config.yaml
num_hidden_layers: 15
hidden_size: 128
num_attention_heads: 8
num_key_value_heads: 8
head_dim: 32
intermediate_size: 320
vocab_size: 16384
hidden_act: "reglu"
norm: "rmsnorm"
norm_place: "pre"
norm_eps: 1e-05
positions: "rope"
rope_theta: 10000.0
rope_fraction: 1.0
qk_norm: true
attn_scale: 0.186
bias: "none"
tie_word_embeddings: false
parallel_block: false
init: "orth"
init_std_qkv: 0.0746
init_std_o: 0.0
init_std_up: 0.0746
init_std_down: 0.0
optimizer: "soap_variant"
learning_rate: 0.0101
beta1: 0.95
beta2: 0.95
weight_decay: 0.035
lr_head: 0.00979
warmup_steps: 37
schedule: "wsd"
decay_fraction: 0.622
decay_shape: "linear"
final_lr_fraction: 0.05
batch_tokens: [65536, 131072, 262144]
max_seq_len: 512
doc_mask: false
train_tokens: 439200000
max_steps: 3213
dataset: "wikipedia_en"
Each number is 500 + 25 x the weight over the matrix's rms, rounded and kept within 0 to 999. Layers, rows and columns count from 0. Numbers have three digits each.

# gate: layer 2 MLP gate, 320x128, rms 0.418, rows 1-35, columns 0-127
# up: layer 2 MLP up, 320x128, rms 0.395, rows 1-35, columns 0-127
# down: layer 2 MLP down (transposed), 320x128, rms 0.366, rows 1-35, columns 0-127
gate1:490493471489534502512516518508518460486497485495477489495483500561523478507510555470506465524519500483492536474554501526502492527559531531491487499521528466502527486484484489470505484510479498489440508487513476517444503472504467490504459527494539463479484518533507498521487533457499495493469455504518482490493530519518460479515495540495489519493537505555538461492488551503528539451501
up1:461485487528497476477519480469515536526519515478494503578513486503503498506466482498500507503488534536526541546503463478489556520498523480482513494489518480481556505466470471568502539514503480541514525519502511514491448491514485508471503517522529506497492502492485530564542480488488476487509469525532488493554533469504510443477485440524524513541480449542545526519497520492533472482480
down1:475520461468476529524480513481470500499490457521478494543469537467506489498532475500500529466472551464495498493466529531512491495441479473515510502478489486488478505545452489504487513507538501541482468549483525501554464486501471493534473495475534460518495531543476495531487532511518547467465520475521477469504513476491514491499505491523512504497519511501493509539498476498472493494505
gate2:500508506520521505534509482484519501454502474526474497460483523492546465484477517439467462481510505508477503502524523513499511513508525504501503496516515485501441510493506561480489475489495450501531475468479502494472507452483491491509509501507503503484521494505503459501499512486509479487507494542490496484505499473533500492515469484515516549512535527486530481496521520499514488524521
up2:500489484488444514479453495498474480456495478490479500479480505513489506500510532517483532501525500515487483472506482520497532517516520497534493486478492509471493533500543496537477497463503470511483501440501525523516517474482493527491442494501462451488480496531468516473501541493541544558498500501498517505505483464523515521490473475496476518517525527493484537519485522515472522501510
down2:499509469484541515543518497462535529508506492490472482488548481484517495459493492443515466525536486460523490503528492471477507511469478509500520535479497498527502498492497517484476488529495471503522490486479571517513530471516551505413540462465485533488501488494472472464542502497514454505527501527494548490513475492506500477509492514529521534499480488484530511530480478504499481516504
gate3:523525505531478525460485527501501487547505423497503543521477476534463488515478521463505507489504451498494486423485506506500501539479478478493469483495477519509444511513480513521438450478558499468482492502438488503500469446517492483506491515533554502462509488561453527476492502550545497498451519492492506479524487485516502522541503547496511532473473556476487475525470474584522549464480
up3:497506480468507514523489493489549501488507500529521496505474455459529521502433467490492464479526501515521492477510516473498498527510499520486499494537469506501488500499472523500471480532519527453491498473431488512502521509537445496515514557497494520477501473523512465503527492479535475477536501481530440472499469464535475515540474512553493502520603526489508532518471494503491508548510
down3:469501498521512486481492511472479550492514501457468543513494521517488500503470511480513472491476495517535483510458498523500450514463490466491478538525480480490480522539495488472468543525528478524482453492502484440514493534502544469513500448535518521533486470491483521534510476502500496476468508493470527512467515531480518494523506484459483476467453530528535482494486492556539469488508
gate4:510461483458534483481533509507522496523485533471487511545489459509487497508470502484506501463508513492516505499479551520439514495495479517527464478481487493490462470524513530490510511465508499498517492478514490525468503495503483504535528467514505513475535535512486463476509520502523543495490482486497472496518499566549521521504534491488471499486529556498530498525483512530565514521539
up4:525538486521539509522518510512526494503486486534527501548486528487525505532491501554549492464486506455499478501477480509531478467475524520532518502540490509513507459489470484519475489483528502535499506492535506486507536528557480521480530485461512509488504469499488505491491524488458493518476505516494468514458490522489516442544502514522486486474484494472500506523540486472522512511506
down4:497475492464493456514511490442495486457534496496544489532525508496510490483462525474472507501502495524518489512477545530505487506484472508537504551514508503492465526492523487493513488548506486510522522472475470493471468501459491480495450515529507507540538484524486490537534509515534536486503463534518511509484473494483489494526507488491484479526487516524495545489514494494486490475506
gate5:504464514461482517501520505496504492498481489531483482505477526484487465517467498502487470492482503484517499538504517511502452544499499505486512510484524506499520491470523469475485459492492536519531500495498514488492508489495503483527501543476516529504488510553488486501487505471503575518493524504504506488485509474505500483522502513507493477494493529453470494509523513454484505531541
up5:506516474467504471510503470508470492517522517515476508487499492512459505461501482483500502522512503534474505533529495489500534527491467502533494515516497512503540514526478485507507515498504504509524516456507492504524492451482511510503471476505480507520493498512529508534513518544473521504458525487448473500540489503492489501492484499513546530496531464499500496524523493508508461457505
down5:485518496554473517506521496525519472504493510501554532481510481476512488497515556508477499505514516494487514504504523503496491461488496496511498490524505509442495500545537540508515518483492495458506557476523496500480489497485499509510511477524496535536476503486532520488541503546534501479538481527488523510509471499526482504524517499514526531497503504478516495477467488529533494472485
gate6:486542482536483507541469511479506500461479458491537524515491493471505453545461497488475478542517527480516502454494476495499523495516480552479479464546522546493520488539513505523474483457508501453532478503444455521473545498511494482481499540518478493513473530539510505491505525475481564549473509481544497544523487481478499556536471497488498502492513573514456509502487485524507494522483
up6:498507518473495470511499458500519446497489482534514539559500528523499472501477483464478518506479537489560449476475538508530472484499502564526485498500478456463488516487513454488540527481496445520482545497493501528504497484418497486478499494482565493489478490500528496505511515477493482536515551539521505524536461539480512518492520499508490490518448441535500529471508530508486463488476
down6:516457500472509521427510511458534528529467503461446479486502486491528476434530507499501514467531478471522499488548541494506474496512501488515514498498463485525524492479515511467456531513510463543493509493514517522554470496516501488595512492505514467506501441471493508500501478551463491490469522489485459487521483497480485505542499554551537507474491478480447498508498535503455525486513
gate7:534470499464479520514548572465510465467478456481493446452481530567505539554506482510520473520531538493526511472484508559499480504494479504499481565512474534479505495523550557517424500508513500496495509490512467515489468467507498484488518514508483511526531590490515501489508551530538554526505533549525516485524453464506510516504554449467541502485532503512471462549517515511515479483508
up7:505491447548451541529518520479529515494552532493462496515489474489530529466500492471570536513495469518541508500509520464475553534486539509512497493526533533520511501530493475520488476496519519469457519529524526521478539476553505471482497509513513507474462440517465465506525522531450476526444468496526487566486565489435489481501480541505503482522487467481508463459533419481511510519467
down7:487501465528468473492488487513536502459531512569505528553506497503555479476508493525508554518486498514465522491510516449545505496504501523498473471555521517516532483489509506534499488492451545502527490510452496527503527443558554521451520477506471529435506450482505558496464462505497449558515517501507550472549527511511535505515513507519472490519444502456527496539488480521484515499541
gate8:455523490562542503526536460513498503502526479477488506473439527494502441511466490488490473440477483540480507543514509470518488535524469527497546501498546486531511464504472474495454517496485498515490500513490492513551470461498481507538447522484503489454466471530491504522518559495526481491537486501507500484518531530524501431510499519517480525490457539513445529538514509490493529532476
up8:499521495504513504497559474475502499504521564522448553471521518501499519489476517541499488458479442473537502509442500490532490508474504503427496540437471521485514486460490462467563464468466512524497462513490515467527520483527540537503531481469520519489487510547494501513478492523502491518523513494467519525555462510489490504457517447483513496478479506494506458508480475507486484457490
down8:505531519502457520513550509500501504480499521530496488462500536495480492500523530480466513524493488504502479519447484520540492497459498534502500511546455520537495512464454491497494497537477527575515459487505450524469533515483505428500531490499505519516492470498501521500516496509514533467471518519510511500527470500478532506484531521503574474516480495473520499502505523488523512515532
gate9:485488535489507539518505519475487536514561524497481495509498463508462503496472496477515516513512530518504509534481510511479463480509452467493516519522526472474506513493526494499493480464438518507480506539443466475475493500506483437506541577492507465514487550500534512498496505485539460490542506522510494489465485485523485525501530515523478482475480496531499523518506480538477465475474
up9:458544472505468511516488450499464488489498504493488505496532491489499486450554504467471507493505491501539505462488511528549552530484434503498500497534503490530499501484557484466489527466467504485478506544530482470494499502473559463529485491505503465535503530491492473503491551524505489480502500525520524513489487549518496487504502519497502453474474470459461507562505477547520500503491
down9:515520460490482530507523484467488504503482505505511500500499500495499468488497480496487539511482533541449496472484480560476455522510494510544538515534509521438483513494476528528483510502538468506504489478525503530504478522432456495517534469525514505504512517567519520504462496476524488521518498488489504520444490520441485510546519474501498563506505486477491447520516499505474479509482
gate10:488438517457539478497506519520489515469493493487507545434514494523479476483472556475482445509521533483481505491504488509503506501480511483482479556508500494504504531480499517515475537480507488508534463464476512531515497483502527509471511547505472502472463480533570516494524555512525495497485495528467524548498512516523523468498509519510520500518494478486475482493475496486486507541519
up10:478511515502464489473534493550497490524482459541486498450493526506483500491498517514469477520474507495508485501516514476514546490473515479532513509506480465517503515532528478492533440539539489512497495497528536544537497463504493491494500489518500503470504520495477473493510476497475528486494481465505468516476459499472510507509531531536475473527475486490447495477493463486485487561520
down10:477445536461485536499519512464524532486506517504521520483494469509498490504494549483534477513480532482467500499489456448471526502505534493467429534495475505505493518497493486475482516488522490504542457482485496526493527516506479499494513503506495483500470467497468520473478506533511497480488480508493523562521519514519530401462561468500530485482474488513470488501490485476490518472492
gate11:471508510523514463490472516480497505468534504505497499499533508481477484502482559443461502501511521482534494515483480451555552541504505493508530503479511508508485527498494498514523527475523532463474504486486488501491488498490478494500502503500499514504490525505469517492504513511479536488479500553512507517497474475484508537528514529484475491536480507552520493536504526517535519537526
up11:516498473494517501509441499485489498495508508469477502457518575535516497538507479536509532497508505527543480523493508470490505497471518466513477534507489496480481498464448506503493516505476501494524536472489472497529504511485474545544473517511534529493470488480504524478520502511503491529512468494521523520497478499473481487535520520478504533505508508501502453529468510480493504516480
down11:485498483512479480472539479491479480528497482515523495492463475486484493491551502489477489457496463492508545472513516503479495451514497505524457503504514500487445458499519503516520467507499464519504505515534510477455532490509545500462498496510504511515511500517496493500458477509517507481514522475486492487483508490502436488508493494489530466515459500487477522490499487504496473482522
gate12:543530501494496486558509451481524477535482441454508514555519496533523492487543536491485519494486502442518484483484506482470492504494494488498539533486515478430514530555499498445516491509485498484515536525541549527503517476519514533536487530505550500538465451544495489536489511539530482485510469510489496531500513512496459561504517479453495490479499473508502474540464513484504453482536
up12:486458498512491487511467455510488484506499487472517480527558502531571484439519508511468549535532515517510533496462526479469471472484473519440541550507444532517512468516482452438468523527485487506568520514482480482513498461466513463499508477501411516460520523544532502533507482510517474523498523531449510483541485475512548486545519486456498545498539515437474508521484510565480513530450
down12:500505475474480506505492493491530472495498519505513496523473527484488471529481426516548473451477510514497455496535532489509520486509440480494498479484517480481496470495493511517514488508517500479482525495524526484543513515547466499511461460475508525525506481471485493490516495577503527528491529501477480456547530500474447484510449469544521521473487529530458528474506490496461491491494
gate13:506510537465503502518491528487488492509510546538481464499500507507519526474544507510502519459505476511474485525531509486507494506518569511487485487481505515501483521509491463492498504526521506478525513521505498521515505499481481504480456489465470543515520536533511532488494511511485525549511493499501490515507495461501483475505527472504512502473532533470509465478521477550468498476527
up13:483510497507497531480462508493528504497514462479506525506524498492530490517461479505484555518466494476472535494501485475481492444483527478504509495543486519459490519469500505509529521514519483536518488496512501482520504471529492521493492488491485467507495484469475500491512485515484484486487536506505513505486518487543512517501493488488519491514511506502469500492501499474546495523499
down13:479492467501513520508491489508519484528507526497533493451493524485531466537512511486459492539544493493499532513561533480486481484494504490504484478514494553500526506519506494492519492492495519497507528473551456512468490486536518529473529541464493493489526513499513508518521496490475523517517514492482455488504488500464525491501487556496510508507491528466493482490506546505483529485479
gate14:541501554510458475485483475531502504524510466441518480508529463495487497518484498465494472490514530472539515506486547495517466549515466516511489456485446479496498494504532546475485500530502542506488516497422474481453484479561484484490510502510500499491482547512463485528449515515479498496483479493516509511535533475511492509530485601465477464487505549479513493489499459501475503495502
up14:521517525475490535476529501506472524506510497536522518506485541495542496472424544518489470514487516518507495487491490487522496468484488527551553525526429493503500468449518525498533502458493555486496524512485491467490500455482531473495500523530501519510454493519483524538502469495493482500574528516507512498467484513528496479558528472526508476491446453476503505516491509493499455506501
down14:511519531498526484516508513469485486469481490496447469495494449474515504518539488512460510518522511509486525491514506486480451497485537496491507469468526515492483482521540515485499509508492515529517505550483528439527545505476499459480471471467504501501476489473491455497525518489467496544500478538528533528514517518526514444463477484508496510504484468488493505545513483545516497456482
gate15:495515492494457488491527444479466500542484478482500533533495506479492492467509526506544498453512474456490516522512505501496510499547481507506522512488495532501526454484481487481484463455492524530536544515501496521472529537493452472510526500476511514494466490507480501492572552513451470467524448526506519496520455529494509532527524498489466538483457508528522451460529505459545522529511
up15:455529513513457481540510461468504448491506474462519503506484515445532486495505470528518529498509493518565474507518454477509502495516502478543486508473478515539489473518499490478510488504490497472491507472503479529490479483495478480475459490475463490475456450515488529496454529505484496495518478508521502508502501501503516525498481535514490513473495464543518485496505479498533520560507
down15:506492495496498534509491497527504533529452490456526488509470485518506494502535554469473513479480462506506447462477455503509483490498494495544465544505472523504490508507525516491504458463527527477488496496498480509501489513469494479514521476530514470507471540490534480496531489481482467509493497478466511526497448519534507481457488451492471486526532517508502479542488505486467491533501
gate16:526478540482508507535497463500498488495507454501532507506497469485492527474514501502493444491499517500509506521495511519492495512523514541471521502483511445495527489517486493480519464483479467525464549490497524494508530477511503501501511505482519504482512506532491523434501521524475517518485455475534459511539517502558498516474494504510517514489501473530462523482467499488574529501500
up16:537474519492525501518495491463513521498510496496493494510528514496508522516494463507500541513513521508542489536472498559519481488541507476521481492507537522509509472482482510464529437484490502507475504477522516498503519505477496518519519526472509512490491512471517495503532481479502501540537475507499542458487543512535535464488491467494545509504513500458465495495516493486469497519507
down16:501489520481549532474506533526504493504497520502527471506509520497484516499479494545533475531509492518513511509489502531498476496498474454502472499542529532485543454507511504537528498499504500485504452481484489526509511546493532474508476502500523507478500507508539459533509531489472470500516514501517487519483520497530484449543504502484516502526488487526524452543494481506453491501456
gate17:529518524517473499494533492528458474509476496497514521516466516511483501475544507478508524501494524488519511473497490506518533491526475494513501454525487514487485504474515466511513505455483478529505517498529504503513518497477470506491508549479484497524453458540512481510513517489489539504479527513527553469501540564511468503462503528481529528512447536490485489506525497515485469477544
up17:486551484506451545532524472512483499498501492491461483500481454517459487488470482504480522547539482494497496481500504503513506510502467504454484526522464481494519478517528521508471527455509509487493469512490489499486501486528483471567491519465506512507533500513534456479487522531479527491485499488536501451443464486513497506496453514481516507503505579531461507514473455469506491478541
down17:489516515494547550489495487547451513505470517435486501515481527515502505513481473473490516524495489512500480451513430469492484521565478507541506500475476540502508504470488498504490514492495480485491509479508504503483443525457477486538531459487482537503458537495520511492524471486477483504459497494489481473515500522466467482465543496556506487531511499482536525477504491503512505512502
gate18:527506486494540511489518453487490508564574491542499496484502492504529478508505535502505491532516504512496475508514491535480473533497534481496455459529511502533498536452507538554483503515526529509475506464516487529507517470510507519516501518496554518484490467534528514528471531500534488545474520495499520493544488484559504490484509480509523500489504497476506501467525482438475519437443
up18:463486502510510455499507553518513526465500527466492528499472524483492530559484510500497457495493520510511493523485489493517502490527510520488549540468510504522469494500535511500526500492480511493510535518484494500523501481496513478542483519533494508494492523496484507506467477467509524462486453488518499506492488512477493518499501529527545495524456441495520525501529518486538513561490
down18:492484480502530487476468451462479469567527487487540512480490498469475465444494507548506489489471487478503442505488525507502534468494465531503494491473510484527521501493504500516493506517473506499484515461505507517503501521512471537525539454492535508532511489455541492502484485494461455517488499496510508472521471490563487498481493477501476479528525512510464456497479481437452498501507
gate19:512486500467510483514566502498513478508527444498522483526486472506466436483506512459519497515524521507534551509468484538497467552508490460517557515477563540510501544494500510496519442500500452489516525499508517492474497483493517545485453448512518494513453478517475533489478571487493509468509477473491521518484514480483429504538477503485485492480482502565512511515509492478486470497473
up19:499501505483538500480464484511436487487531544574493494502492461534536474505493555493487446477491484467501512505545505548514453497512477537535480485530467561525486492478521484450497475537472442517543451485474469487551477486505459524501550494455437548496509520496496506504491465502508476543459561470446539473490520498500523459501523445559440506479488497453530533483561495535506484471503
down19:523503539473471524515523481495468460460502479504487557473513475498498517462478511423498505506462533489512529523514509471510487501522474528475483501529473513503435485456498469472501505516469514549501540486514464479454458507487476526548516494493503496524501527489525485489498485501481499520492510507526498493433558529483521561482598534513527446484512509491501521492516472518507539546527
gate20:531516473487477472493553485528484496476500475499491522456520509469505436504466511488521453497503535510532522507452521484483473491524511509528500500454504509495500492499468508500499464564524531490463477487475521562478489531497468537501508502508469462445511541523491479523469460520505527486527532495489530468509521521519502493537481491480535496491470479467487440489492477460508556551474
up20:511485482491473506487498481485499498457508502522480445501531502552513531539494488504450514496542495527511500547506489509501519479545494491506485499484515547512500507508482497534481496508471491523465496501521492547512440491483520494544514485532510517488475467496454487474516474535485496536533506490445556505501491462468499494488524460509502509501479451505469502520493512504498465501458
down20:509478545549507530467495488497529536446516505546502510498472526510484448492515475521499487506487494502474475516515541478466497484459492504512490529541528490497481521487475520478484544492548565482488459536495485533508523513468479505520508479497546476513498508491504497532516541513489507488527485503467483538519504492473540537519477484484494526481441475489491512487494487512527496508520
gate21:492519499443495507526502482495477461516540484498531486505510499507526449492483522490504527490457496515500502518494517466501505453496531504479466462491480498530519515476495482501499515462502523470537474505482496507485504515504520448562532512497523582506497507504481510487521496495485478492497463524516491529532494462509509458484484492535468492493504491484521509547483504485483507524495
up21:517510516481500490496502492498486466499498516490481506478542491522485509513494511531511515497488528500479517497500526509499503505502481477532490493480464489456491500494511496510494497484487502494487495534466513504457523490529479498535511516506480500492474512489489483482538505530485476558453472456534521501508511507518517494495536539507506512444491477493527497482472526487508485499510
down21:515465489533519464504452518483511545504473517504506490517519521476512495473513483510468462504526470519488507478519495495478511496499458541466506486483527510482494474522480500530496492527496510481505545479540504483558486491495473519494491502464510498506538518461537462498482504482514512467496509489474468454501473480485477487521483498498515490515511515452500508502528543501494493512529
gate22:563489485456529483451542507480512529493522519511446499498487510514491532489535501560483477528443478565459491527495540491501460486539521512474515457521482516488492547533460539518477470490460492466516527469530493531466503484534499521514538495562498512493508498507516512565500528517520491478562470525484468477525477487478475489475492493525484536538499463526508501502474486462494459445480
up22:529439526507572503489502510482524507527532500490497512532507482549482503495487478513500472491533494522514495469485532556524499474524471465534488453532552509482504484508495501514478509519543496448452555473511518577482515515488493504497513494530497506497496494533488500470504509520504491523523496510470485503546482486457531521528493492532466489512481520521471490496450492493436471520486
down22:478477459514480489496498495473499498497498508449484504505493449498507498527507493496477523512506504449512517502504490550454481505499502512495486505490492499496511508471522497513494502518503482535488508506526493499444497470433538496500522502450492505494529514479524506498533472465544472530534529474479499514523478485476517516498552532497498509447499436499503491531536503513550521484513
gate23:498514525521489506532504481492519481479549469493477535467506502521477492495495533469481543512515506489486494523526480487544486511541498502502491473499508476473517501504520486551514488508517488482536549506508541494437478490482490504556530506485539463490511499527500490504475502469524513471523477530475491482543528494535460504516475490495481507502508506490485474501475470483450532520513
up23:513495469518441519486467492504517483506481499505493508509482483514494476490486506483464479464515490467509471511507493491487491499483496512500522500479501480495502475466505463505487491477482497493492500487487507491558500546515501493478474509495489453538519454531512486493510471484488517473488502509507506471508524502466541519491489522502476504475485526529508479491516485492493482542497
down23:497501516521518511545503488489457468478495460490469485496481522544463513458496476482497495500540528518475522495510493536487550486491531547512501482532524532499463523509504536514494504459500490494526497494471522497494480482509521511520514502491491489486513475517503512529494515532523510530494500510533493511491486493539489492492521490509514486527534480515536485522502507473469484509469
gate24:472493454510568502492505473480489503509518521481485455511489469542483500473463516483480473515544504538509555514481514547486513484559483521496490480527469491483497511489485472505471498488520530501465468492495472522486495472520485475471520512480520485469475483518487510501495474476503477490479499505502491530487535478513494544470538461529454497535512483529498462518513435508518495531493
up24:470499517514477493469499532457582502489498493500516523488484451514489555534518487458514443475518468484465491463517503524545494502457490518479468487486543526543504517511512486491486519497461511454467501480493495502497487520547548481508492468450561517557472482508512539419518516478482511524510523508463504495446520511463518478494451515484492527514480529522486502501515521475497499511511
down24:495531525495484452488470521486495490453486543444483531509510527512541445487500486444502499484518463520503522508481519531494475464485502494515495513508520525535483478508489494494517531496454469522503551512501485476529475514500498489459531486505487517521500502514487487495471512558539503540477466487526506496534505496503495496497525491454476509497500500547507444477500487549501555489488
gate25:488564481454505503468510508479491493468490480524469455523503485468475492496484517486545486524520506497493527567458534483478478435487501518520504502479495524516470562494482490531476499526501505510496473502520460464482474466506474473526511504470525470485490528496502517476520438494507503474507491528491506490512496452465472478481476517502465546491471490501504523506475519482515515497518
up25:461527530505451480469484456518468494472479489503488489508533510478524508511508452493516492494527507466474517527511517518512536474522496525533507456494528501518556455506526500485503521510484492491476492475491489505515475458510494526504495391487483492469501491516485529498485479510513531500444530480499492508472483486489515513487465515478521514464501506535472463488477458495495518479507
down25:510479496527508486478499486510515474475526464515459526510471468506517490480521504489525467497481533535490494582541458516478549519478518459483488501452526486537512492486460528480471514476489542538504497473502537486504502536515512529476489476504501473485499530445483504552489468530549489481520476502490550486499475535503465465483488459515471496475487524533489504506488526526489518478520
gate26:513468498496541444515517518505515503482498514515492521467498467515505485534497480466467448500493535463485499461514517514523487495532492525536485511558474549484499522510488502523512512494475448511473459490503474483540514491492450465499471556474487563478496486521521456499527528507499524488491471483519520543471497482519477524481514515500488530475501500511508508505489445465489463486502
up26:539583478469516514477537504455442505525497510515514468500480477459450485486555486520480579556521528481519487501518480515484508448517513552503541489449548518512518535503530500447532515528543526451501561509505509491465467494516481490516544476513450436528513511514485436445476491484460428578528504456505544531496506462463463550498504497508451497509465426516518493484521511509497510489507
down26:516470472510481514505511505458487527513405496503500519467503487527515483507445500492504523498523475551512538478502538510491473457539524533479508496461473475504483447549536531498428516470529444510561488515471469466502510471519566490489510524436520468525509465517467479499483495559529457487528515525476480480523493543452511516467520570496511511512493533456505468519482491494485468505497
gate27:524514497471462510513500516522498457497474469508491489475479478479502473482503504512485453507467509488452529519508509517501486472532525512470514480519512525482480508479583489499504519516493503483525470508486445520502481495513507506475490476515537536571541497516519492491491507546492528510524524496505528536462530513483517490505474488530530527454517490423485491538490477454485463475514
up27:506488486493525494484492488506539472520523462497469442465467520501569520495526490519487515467496515483472492525544509524493519516546528486503492448510494458569500478488469507502465525523505500493518503493498469495506498498467462526492555505471514506518502464492509484510461529475538455528506487507477502527548476433467518438474500508549517493498554506494535505433500514485501537484485
down27:493507499498524509478451532487489505510474431485488498489500524529498490531503504516500498513485527528489520503494504456493481468448507492537562486505528518482490506488480498518504508489497436511519516547519548508525508543553507478491512483499524515569483448523498494491577509495494517502505533492503511545485541550507500503510482509503515508529487567508511479460534461484513493521462
gate28:529526508517514535510453500526538480486510486492441517532475477532507484504493576502472423494530466455496507509528525523474509527520508471503508481493524495477530472505505517470526496473530480524496465520516524497473512481542524515543514482452506490554486518520494518521491516502498517446495523513486490475432539484483491513528491510494518493477492518470530494530502500500483487514551
up28:484500498505504513494507494489556509500491508489526496526491491461492524498465483531522529514510538471491478525498469524516488527521479528501545489500455495518500477561457451500461494456508517524515526497515482515534520480508523486472487496451531512518498502498501514518515546514511503486477490494491485502526503509499478540491498551520479543496489517519530474512500508474552529529512
down28:489467474501482554478512461497449526470533486518513487491497486503460504466476511497455506475523468487469498539533517553511469481525508468488509482507473491514488515525519543499546511534511576513505526545494497510477454506491515498486484538525521469477492515534490476531517537470490519503458493484493495505494464483474503497486504526480487494473518489497496502496459517527441547489466
gate29:487472512534531536495490487452497504501489504483480484517520512516498490489490490452477486518507478443535493524515497508560501492531523551488499499538502514511476529482520470479520516499486514541499500498504458474496453530524488450519511505510481501477497500491511499512513534475502511481523531490511501485486478491475479532535534525531506482457552522503476533526505495519525541518513
up29:471505512525504486493509506471542546510519494504507463522519535520521486512488538529487527452558488522514478500421453492509501506518512509530471539478483501510492503490494421474487444506541523489483467478551499523508472493485477553491458534531491479471571520518533486524513480484497483464479508528495532448520530526458478520525508489481456501503498501537515495522479462495523473541498
down29:522488483527496502509453497496464554450446498476520497488520510476503516520486508538554487499502483517504508495513520503493511517496567486513543488475444524464550470485486492525492453495469475467467466525521475494538504509490506469489512496547515527496518479466543478506503512495510515476493521474507520500439527492500458507500473513514508487496503501483495509523502456520521535509469
gate30:496510519518464519461507500491505487512544468532504491489526518444515498493504527494514468476510476528500505502477517506515495476500528500479534499494500503502471524507476511450510454506497452491495468481483464519493515508485479502512524525524498511530517488506511479501473512476467524472463456501539532517505503549479496463522476505476517515539484476549498467511538515476503504479479
up30:467491488476520520477491501491523555491510487490491452486500514509494483492520523525507482511472496472526495512503502491513467523535488529494521494461489531462470489508491475475491491466497497491517481491530491507471459518519496488509497478501501459522445469481515528507507527503519500487531456522478487457471496514495507512487506498504515540524481495504477518494519526513546468499487
down30:528529502476522549491485509492503472530507533498503490503507490472491509498472462509508485512495476553533483511502525442510479470485498515501480513505498533510510525507502501475501527560508562481527496498453557480510488502474521503514551491483478499514517504476493459486448499484503422488487506534514526532502468514501470503509494478525518486497533502477512530503499514492495480477465
gate31:477497562514511508469498464483496511513503519496465497450449499487463533512484532504479554492515554478515524530520521515498488524513557498535524433489496496483502539491513514514488526496449505515528454478482486487509439506525484501497549461498498519513487466516529494494494485519506456502527514522534447491496460486513515510456507503461513536502534494494498463496484488503536531492548
up31:489482523503514509499531464497482487493513526511538480483506540512502474504511490535512537484492498437524489525523501518529434536540497491517543497483479515508521474502499514475458507499476484500475460486510445483531514478493503490512506452514495534467506487501507519503444521494465508520554514532480472492456481498541472498493528465454548529455550499517473481555507490514504524510487
down31:481456520481488512477489482532533467490503527447525523496529574531503453514435483531467519491479472501517492509531518486519511492500516488504515511484500499501527518521538459478542498501510481481434549427539568423507514435520476435473486540486538547486481515507531473484496463515507439486548461515525485506470532485484481497491507501527486490471518502508500519486507497484470517519521
gate32:506501520521523497505495478511558524508519486475512530482474535496545471498476523488525446516542512510490487531521507496498484455538529480450525425520501486491493489499467495512480510506482551501494495498531470497514438464525507466523485528506508526502518445507468518545470472496470462473496437520480497507490507455515492455477488457482512536509516463524513499487510504515456519489501
up32:486536506496594518497505512521458527512510528521549515504515476507508484460486526504496488533492508525529525467472502509469476491534507540499511489499451506493484533535493498488509496519510529526532514439533444548537517482452524474516556469525507493537508557509518500480517493497475539487512529525490523545511494461502481539472492436528466491542494466463516461486489475482495531494471
down32:460504516529510480483481500535482462510470471496469509530517476515498470467512524472530494514536469520503469528468502482494497491510519506482527466534496462528470479494511492488518415490475485496506536511500501539477472474508491489511489513480508475573468465486549489522485516529505500468498466509507495528536518463539511450487520447512529507513551501506554510482523510509433527484495
gate33:461517492534499518523487467476474495532554523491509458473497516534458519452472493511502522473501505517510497520489516532502475507544521477503523489514529499469504505418497461529490507462459519483490473469466471486464511467514515466520506520522509548517478531483531516462530486466490520466531499510535498499496488470538489486556490533458479488495511503535504525436507480505535503506505
up33:505548507553518498515490524494478517491541512475527486454529482527481487528451516508512511484503511496494530427523452512541498484495484509552493502494523537545481492470487514508498535482491513545520492500487489514488491504547510467506481503547521484510503543491523490494517479454511536455483514517487513545457446549473511507498473491489502530505518521486523504477508506492498516495445
down33:455522466499475500499543509511454514538513464485514465502520482527488540523493464527485498501490456548531489523507414489520504527501509471487517474459544495492469488494508485495460532491514505462488543466480483463491516498541539529492491528565502491501468524484546493451543507449515495513468504524465510487517504505464487478507487473435491513509503475491495481482527503480526442512490
gate34:520524532494523525501507478460508477464524447500550498492507449522477476495499550500468489509513508516483493476510497495526481552497468502467553505546478497541502463503509460547520480505497595472535508489479470502477433566551508488478516494453478510496480493515493526532523554460527486457532506458528522557488484511502513459564518506503506478487457512524475485516529516476489497507488
up34:513486499494511505535493518501454467484420518513500472489510476508501523535483530480478462488487517543478521512546494468434491522498491505497531499467479476446494527480508497469501532563504480499484539469544472489531538457461424537492461513473511411507520487516497503481472512499500528533481463509458533520517547497527496479465525499490517469493497478536538488483499515503531461497509
down34:420523472529488478503533505455530513494467536458502525500510496510512480517523487453547496510440505492550514471509523540503484504523458513483505449523526496491500497493442498431482512509498481486529509546548520548485481495497509504531533549527439480540490513543528468472513511447514511465477546502519470529487517493561510505443501471493488493463527477467486523499445453470510498524486
gate35:540498488516509503526516495501478525472532532503532500483474513496544449506514507506480492469471504536516519523495497533448513505538505493550486531505499509467507479505486494473501480504487513508524461474480471518503490495509473527544527540518466515499533494511503491520488479497468453482510518480475514496502513511532507524487514514496469550462501539491488500475532503515507517515537
up35:514474448513545542509480531478540530525529490486529484499508526501520572462510473531504490535496551557522477552465498573481509469497491462562514493439539496500560486509508514515521493487504399520508486469493539495467499512479460537525487512476505530459491473539481544472513503495528486488532510483491522484491569471540487447442483502529482521534486490531490453474508559515565486538488
down35:527456484470476490452420474511549525508522495517475520483542446527519511519487493474525469490446560514465466490524460515490571482468493518488433527492546512497473501504466535478505466482505468476558530509496513445460504496496492458454517500507420489502525496504495531508477523531538519493474546493487483547524452452504466519511521453519474497514504494461466509502466526490472503483528